Weights of a small GPT-style language model, trained from scratch on English Wikipedia.
Size: 11 layers, width 192, 3 heads of 64, MLP 1536 GELU, vocabulary 4096, 8.97M parameters.
Each number is 128 + 24 x the weight over its row's rms, rounded and kept within 0 to 255. Layers, rows and columns count from 0. Numbers have three digits each. The size before them is the row's rms in percent of the matrix's.

# layer 6 attention key, 192x192, rms 0.0706, rows 175-191, columns 48-95
107:120114118088105106147145125115134131165155151147112140144122067150124083111148126124120111150145147132172103122131121111146129088140126131148131
108:152158157125121141149137123127134139128104132109136129116125173109141164143106140158123162133119093126119123140150133153097128135124102125138125
096:128113127160115145130141157155119154154140107099116145115127140117165147154077174149131144149139115114112107165115144120137125133139104139136127
105:153140122124114145114110110154144130120125086126110146120106187114124151156092167115144139171143070128126119154123130125121144116165112145130118
100:111150096152104130138122120119118112090171147128162110142132142139110099114130117088124089156134093142125148123079116121123170121149151121086106
103:166151148121100131134113123138116145118125106108118149117100168116147156151103172135142158152114068117106123154144142137118153136140099121154115
099:086122112107156101117128128153142120162143160145118159117136072137109085104134141136135062156126152135137125147094124088134123115141107169105106
108:157143113144141154124115090162134131107149121111127126116101192113136151157101153115136166146129084140122133125129122129109114134145098114114135
102:109119105156140124117135141128108112108101148145121120132162109130128114095152089085118099103144171140136135105130136120157130121100154122124120
109:168132114120126137108112105151159142119145108122119135123087168106122135156079163118139144157125081124127127134127129136135120126147124134125138
103:114172126127128142159138123151109124103114118099117121147117174066153135165113132119113135118082127114158129103164128140102151141089117139110141
109:138109124103139145134159160126108151098124152190086156157135107093142117125096136123118113104091126129135131122138115078159151089085098152103126
093:143118146119109175158134149154101174164163143130115176095136122134138131153125155146130140140131101141136120136123120125129106121118103138143129
105:166137190125107161168141092127130089168100148120130124114122117154105121135139091120146137115096075131108111159147134124136149117152095147158112
106:149153103122122166131124115120116133107117136150117137105123212099071133154109130092134162135127100143119118123174160117120110097102097130139143
101:128156137135119098104110103133114125157131119090116136119104152159146133167145122147121094148137098149110128140115107193129154120135104174131115
097:094139201160107106140147121140084108154102123065149105121104119140152156131152133181088153111159147112115152121110118130083142123133102122128135
# layer 6 attention query, 192x192, rms 0.0692, rows 176-191, columns 48-95
118:127132198141090109115151117117083121184121113097145099118108157154115123146097105117082151135123126103108121123162113119116134116129107147086162
096:157148116101101102131096091078174146101150150149100126118144131141129121127144121099117160124065107098097169129116116185175107115130117085125083
106:123148067144130091156096146064096116133150184158098112115139119114099150134110133102127128156102124109133137100122138150118092095126109082077136
102:129161124137134121150149112136089143160083124111145113137158107077091139152129143125142130145156123135147113091161113129107144175128126122105193
084:158112136137104121138104103118125111133147139086116118126167121107132122121116157069101133123129117117118162124112124119132091102146107135078153
095:143142083122089109145141128065168131154174101159108123173158107150133157138140165113149128117120122146084124125086102146094133118126116106126122
109:093165123113130107117104096097096118166094111130134093124068120152131116135101104139112109172136147093133110108162144163121115109117116126079149
094:123136130151120166148181158128080116127082089109150120202123109154106118106134136142141109120119150134141122107124132107133151193149129158155143
106:124139056143133103144125153112124120137139135185137133137103161139104139160104120132126157149114121138122115122108095131091087054120091109074128
109:149123183128147125081129114138050119128063106134182115145097128119143102122109157123113145082118131134122117145145153119142168142117136140098148
111:122115137125137149057121144114119139122103117157136150189093140133124094103156113096136142101115136137113138127118098090149153151106126159131090
099:162122116133119152119104098116188155109156120150096113127180141159133124109123128122093173117121123149081137126109084148149152141106101105112080
106:136151135106149100152132126148123151146145141158124158175141143094119169153151091122061136176136103154102076141148124084135156124121141125130149
108:093133141153154140076159128112111112118102077186134083151100152139127099123076124111111112123138175103138112116152106118127151143122134178103124
103:119144125183138111154126139128115154145151114067176118115130138150137136115156112129108142129113119132143102119092130133107107119142126098075196
103:103131149111149103160122122104159131155158117089120101090124137156141113123155086138120095138130139113098115160165125162140115102125097158123134
# layer 6 attention value, 192x192, rms 0.0846, rows 128-177, columns 48-95
097:155159122103174123165053085139118134150122101134143160113130117089120065138129126099163077135103125132132135108125145137123136156120120105150112
091:126121123167160123159150143139148131150115146139086056119147116157121139129132123167122153141106127121098117125138147138113088125139153112127145
115:099161144110099157115142171137113166075109180131134132137127109124104137092143120139125168137180098142136155141120111128097153120112117116136132
103:124126115174149132123147177100103144083089169094096097068153135144123136168185127142136120122144134166155093116161173130116060150126153142129128
107:100140116126153128086197151127133141106145144114123160162117130163127158088143140157109121122148114122165073139089063119104133134136105105141110
105:117100121113075139157153153140136131111123115108131144175124128132118152132122148122112170140149129147168148143085093156119209117156115155149138
097:139186126109099148138139098150088145117168097154143109125167157114137111154115095077109145113130121134119134106139115147121111106127098110143107
096:121124133075118118090125143117114141096092152116141198122127102107123103144149102143162118118145138150145110126115122088131106175124114141117102
102:130141142187134145168114111130165142165142136130083084060157134106148119175136151129148136139131130148091121138172156111122115136130134156118136
104:112131137145118144145096119129124144074112127111107103117134127106125093136140161126133167133183106154151179118138122156097179127135149133151174
100:123112134116094174138167106172151114168151070151132141141155132134127139121102132110113106140115154143113079120059113113121140126153112146127107
099:135142126184196105120125152122085123105123091101075153098143118122109093109137109122135146128120121124127101112116120137161041142138150105131105
105:084116151152086173135171152161118155147147151172130090121125144145135167086115130134104147141130126143104117121086105132099164137146150089121139
103:166074125152101127153099111099149132167100088148095105086131131101141086147109143105142171125092150149080138134156166102183131173132150143128156
094:126148158136153129096112133166145157112138161107121140136145107131114121147138115108141147113194112153165140122133136183111117086126103143130154
102:160157126146166132132086095136138122154165098151128122123125142121156086133115120078153091105121138086114155118154129144155108131100114110125116
111:149158134140129151125134113129165121144161071134106122134157139131130125134125145106147083114139124136114101131105134112153107101138092168125098
111:129143154135143096124097128127102147106137135138114125163120108153087128121134097154127168137109104149108101122114100137185089116130137115127147
098:128096107119145122122154200102109128116130152141137190145113135125113163118155144132148093120106161137115119142136125127139095163146156162113087
093:144104108130088122125103143070110133112078117132127098102118147104137142128146153136114149131068124133117113123137147108146149171136172150138146
093:120086113082105116166105122120169117139109139134158152155107103144132153110110127141136086145107144133102134134104130117141174154130106125118136
091:129141106129128126154131100150138099158109100120167094093145136137150126149119128140077138138063137114153106105101117132098101175129135088131123
093:122131141133187108075088128111119157130119195139120141088104135105150109085117125161133139130104111107103127117171141126104114173093150109116144
107:146150108105138101139095091103175102130129096119131110118129130127139091169115135114144119109130132100131180119177152104159105136102103124141104
084:097067159095092119111126155097159132084121141088161138152115138135101146125135123138126156125159133126162150166149109123131152168129126138128129
092:132115144103120115104074112116141102116126129093170171113096113101134095152121108096158112108145144101135185145132163110164107155098135120122137
101:129076118152122134102145150103114120130106131129099182107120122115102134110131149145143119139117150150121104143110134100130096171135155157112118
092:101080144091099143167134170119143098103142078125132154167117131133096129071116131115108133131157122116107162143097110125161179100130131149123102
097:108117139100116112088172156147114111120147137108169140203102140154118163108144131143127110125158140120129109131128072118100124102124122156108106
083:123165113172121151145149094143136135142137118140104105127171139173145136144109106118086142133100127121151087114083142143138086130140120083141139
090:148107085138106124154118150077084126097072138127143096114116143123130101144143151133122172128087142162132125127111136138131135188127164133146135
093:112152129139154168132163100171155129209161120130147159152139143161148144114121135135095108131132141123155070133057097112097114104128109098122088
100:139190091124146133098104118103125134100079144128085129060146141093148077146145133127122148106092121130113121110167140096121068187100149118146090
105:100189129128095152115149093140145132114140135125111091076149151111148135141149119125112115131165114140158113108185139095102117105114091139143128
105:088084159138116113110133153130098139127147170124165093153106090153107136130129096161122183128120134109117135133126131163122137121126151079099162
101:121091102176156103127144147080113097106074104100099141112126130164138133150141140136089128131125117133124089133117134068154085155128146114130120
094:118137130194156112173127125153133096161147114132136082130144112184131171138118123123124086151087139116103122103119122153129101121141152104107138
087:109110136151132120108188138142170106143157123107142157167126137178120165092117151164115100130150140120148091136094054119122125106167117152109111
110:141126099170144122206134099130164095140131082151061098111152131145128131142102145120136084127122128128099141114148141127145115100144120141131145
104:116095149142091118113163120114134105140145132116139101111087129132118174090125154130128095119156139098122153139189109098109150088105120171112156
098:084107156139103136104155137139161138133144148106171116143109147144113174087123153160095129124142124112158107131146057114103165131122132161123132
101:115169122107133103092100166110098149083097172118136138119123125132130115144166104143124145101142123109152154113182146142109108127102141100146135
092:145118116180177112117146120125105107154143106159125126105137143149146125149128140116122142125069153122106068104097129128134057169138150089117118
093:135172143158183107117053142104125126091131121110110141101122127127127097131145126110161106114124110101126189118191145124134102116111152112144129
101:130171144090090160141105147148126148112155141139127164175154126129118125142100122111149122125142118134107147141067130143144153089149122125133095
105:138204144131146140134085123134100160124140135166126107078164139126130116145143097112141131137079111130086127123142176108127103138101134087133114
111:120167120103114140151132141147130131151131132129158180166138125154140169078130130129119087138092135122138093128082095145119132153136118121133083
096:107111158126091146112157149136151145096168100137067144147139136135115109116110116117122160114176121130113148140127104106128138072159122164128107
095:124125128108166093091096124107096133124134119117149183198099108129118093100146107135150099097149133107162150132099118151135137123127130109122127
114:114142131156141110156121124142147137142105162133128095132125113146134157110125140150129137148114123128139133125137130200112179124131137104123182
# layer 6 attention output (transposed), 192x192, rms 0.117, rows 128-176, columns 48-95
100:106151137106154083117100085100130158148103130118087126106120108180126155124137132103102141142135127159099115116133120155110082086154126139156081
091:091117129127094140121145107135141093070111127142176173133143117110121100157135157116122146085142102145135120120111129080113143154132090137140142
113:142122148140100163137132138147128122135161124115167126148127140112144122166150094137135130147108117103099153170123086156161151149118136122096149
102:119172140110123173162087085096146130163133150097155148114112110172111092173124134121120164118126109107108137131111092132097093151109126127116116
107:125130116176108151112148169109079095143147099135145136146110158103105139129114117162135124142151132087153180196119093113177144160131133136124167
106:142142087132117124118128160190122109108160117137147135132112118140172137150143102166152088115111117132127129168143100135128125127140166088134190
099:162087145117119124093124140159169134136128141148116161166153136090157117096154160109122126093115146140147105118114135140127144129114151109158074
094:121155119147157121149097125085124133152140128096128082079108142143150126118098117130135126187132142097097176145154106179133105112132129137114149
101:125147148095114144147096110122140104081093158112185140156154113135152112160148140095075143100112112153136118090111121092107115148114110108121097
104:141148134133108127128133127175128139146132131133134146124122086180112126193152098124122129110114095150110098152103108172109100129124133102140120
105:165139093085125103141099151120153121091128163135096129149123139121176162103130132154151090121119121135121151175134108115126114109136127088148136
099:117151097128118154124112116089138133182086114097144129131113122151091103154095162103162131122147138124121123136113126113095087132120131135166068
103:143103133122088158146132152132129110084135130166139119178143128097144141166151115115124113109109104154129162156127128081155164140129107101109153
100:108143112098142130141122124139152128128119166124107099099137108153133144130083116117112127137154136157125106062121139153075080084126122113140108
097:161135176112097134136132112118139118118126103109179150130134159104165084109116139124160135107087117140146130147112110146140147168111132118123099
104:136110171121137105094141102137140157133097134129128152125154141101120132069128158114087152113146134166148104090111174122140147121124122138154046
111:172129142089136086102110112114156156116103175087124123123119158107186111073108142126138110096118153130126116156124113136120112107086149104156115
116:100118102134115133113143133104139133084103098146160125112120151099170079133074152084192143100117150118126118149122121143095118129115087164154140
096:100156123135160154174116104096114148149099133122107090085083120132130133135111116126139120180164142129125162121168150082140124095140134113117161
096:117117120108149106136136125167131167161163156138094136100110085182113148159153125127116128131153143148137087101147127115091102090118148117128141
094:093147097124167108135115129098120140100155132137087087078106120144133163109138095131128105163146123127097163141159136151142112095170138134116186
091:119116106107134122121102136137123116142144127156099168147140091156081144132167169126118117115128137133150113131148137119112137138134130138146113
093:085123159160126132148159120089093135162124084132125129127136131144066156154133123107106158149159123135131148103127151117149150130145086146078101
106:110130142123156106088120108159143141132122132120130148107146106126122096103131151117091155128135146112138069074136155166109109129138142162150109
087:133156110130144136148141135114096128167167112111098107089092116148112121131139110132146085150095141112116160124148126168152154125139144098104193
091:126156132106163133138120106101117135163118144093092094099123128137104128094111116127121130169125145122099144096160144189128125114138117144102131
103:110155098138153122181123124088105114158121140100101087103083129156125157152105095146135109166155132127101170149149107101138099090154126108094172
096:155138074113142142111137158162140148133127154126081080123095105127136124143146104136167066165113145138103133164147160149134132098141140098157184
099:162109140155123140154157147143146140100136122161095103117119156066133110116107130162182119116127144094143132156132152142140151113097114152135165
085:132103089131094132091109154138127110104160123148163176178144151101136142118133176114132151075125122136135117148116095115112133171111136127133090
092:098130105126146142132098119177131153168150128137117137090114091185100156168136129135112132150162117128121098118145116140087094124115153136135130
095:156126106126105122115108158110107096097142125142125137181135162086142158104124130140141122138119145133141179167136110097151153152129132139130116
105:107109135138125149126112123116121134176123136121136161130123102157065135162143135109071152154170136114135111109129113117115104140136146136119071
102:190118168109100127132133142106144111114155171110137159184164135107151090134154138123093147108091142101120128136098093159153142151128132119115112
107:110121112146127171126133135123110110112124060151170126117139136106105106139127168120147133115099102116141160109132153125142173177118078140099159
102:111163059130133178128119135134128104180144143117088112128108105152070128151081125140148126145158151104122121138120124148098077097123144159134146
093:111125114092128164134120104122130124093104110155138162158121105118116110128144175103128146076126110161144106113125165090125142144129107137134110
095:142128095164116121132149173125088085097119110146142135153127147079142132120113124168162117109132144109147162183113134094150147151125122130138181
106:124130091120127108119120134153167129092094153132134143148144096129153128143129132113122143096157119155114073128090139098098087116155158132163123
105:161124162134139130152176129147115123099130144140099121144127127105111114129145098149121126110113125115145097123133173117167163108137118137094169
098:146118120159115131123176181126080104102158116150132141148125149097126126141135112148134113118114141119161150150131140099170174157127108121121168
105:115131169149130158123134098114110147161140108113158144110130129134083094152129144113117167142130130103140118104135131163121130163127120150106094
092:114114119122133130132126121121140138141109112163092142139116132128099137118105162111140142101158141152150107116142148093095124120105121135144089
100:113134156114135136112139071107109163181100110104142151120106108161072081131165150084105151120131146153128099084126164134132133136120119132123079
102:141115111122136096108104133126142148103117142111168104119112143107203120097145116123144107138116136141097149159149124131132120126103148112130137
107:114099180094117136125122080080147140153119152122124147150130112132114112122176139069082147132133144155115128084120136116123140121123104116122077
111:123129112117145124128110141116099146086146124151133152133086146122137154102160133152137119135155125127136148180165116076151132127150146113125130
097:176132104135091127124157153122149112110114157113146116138137153075175101132126120106154086134117155135118162138118137129133139126124133078139156
094:131120128166156091102143120088105166167136072113088081069105167130110137090084124123164122178129135117128162122147147159144154114122137147145128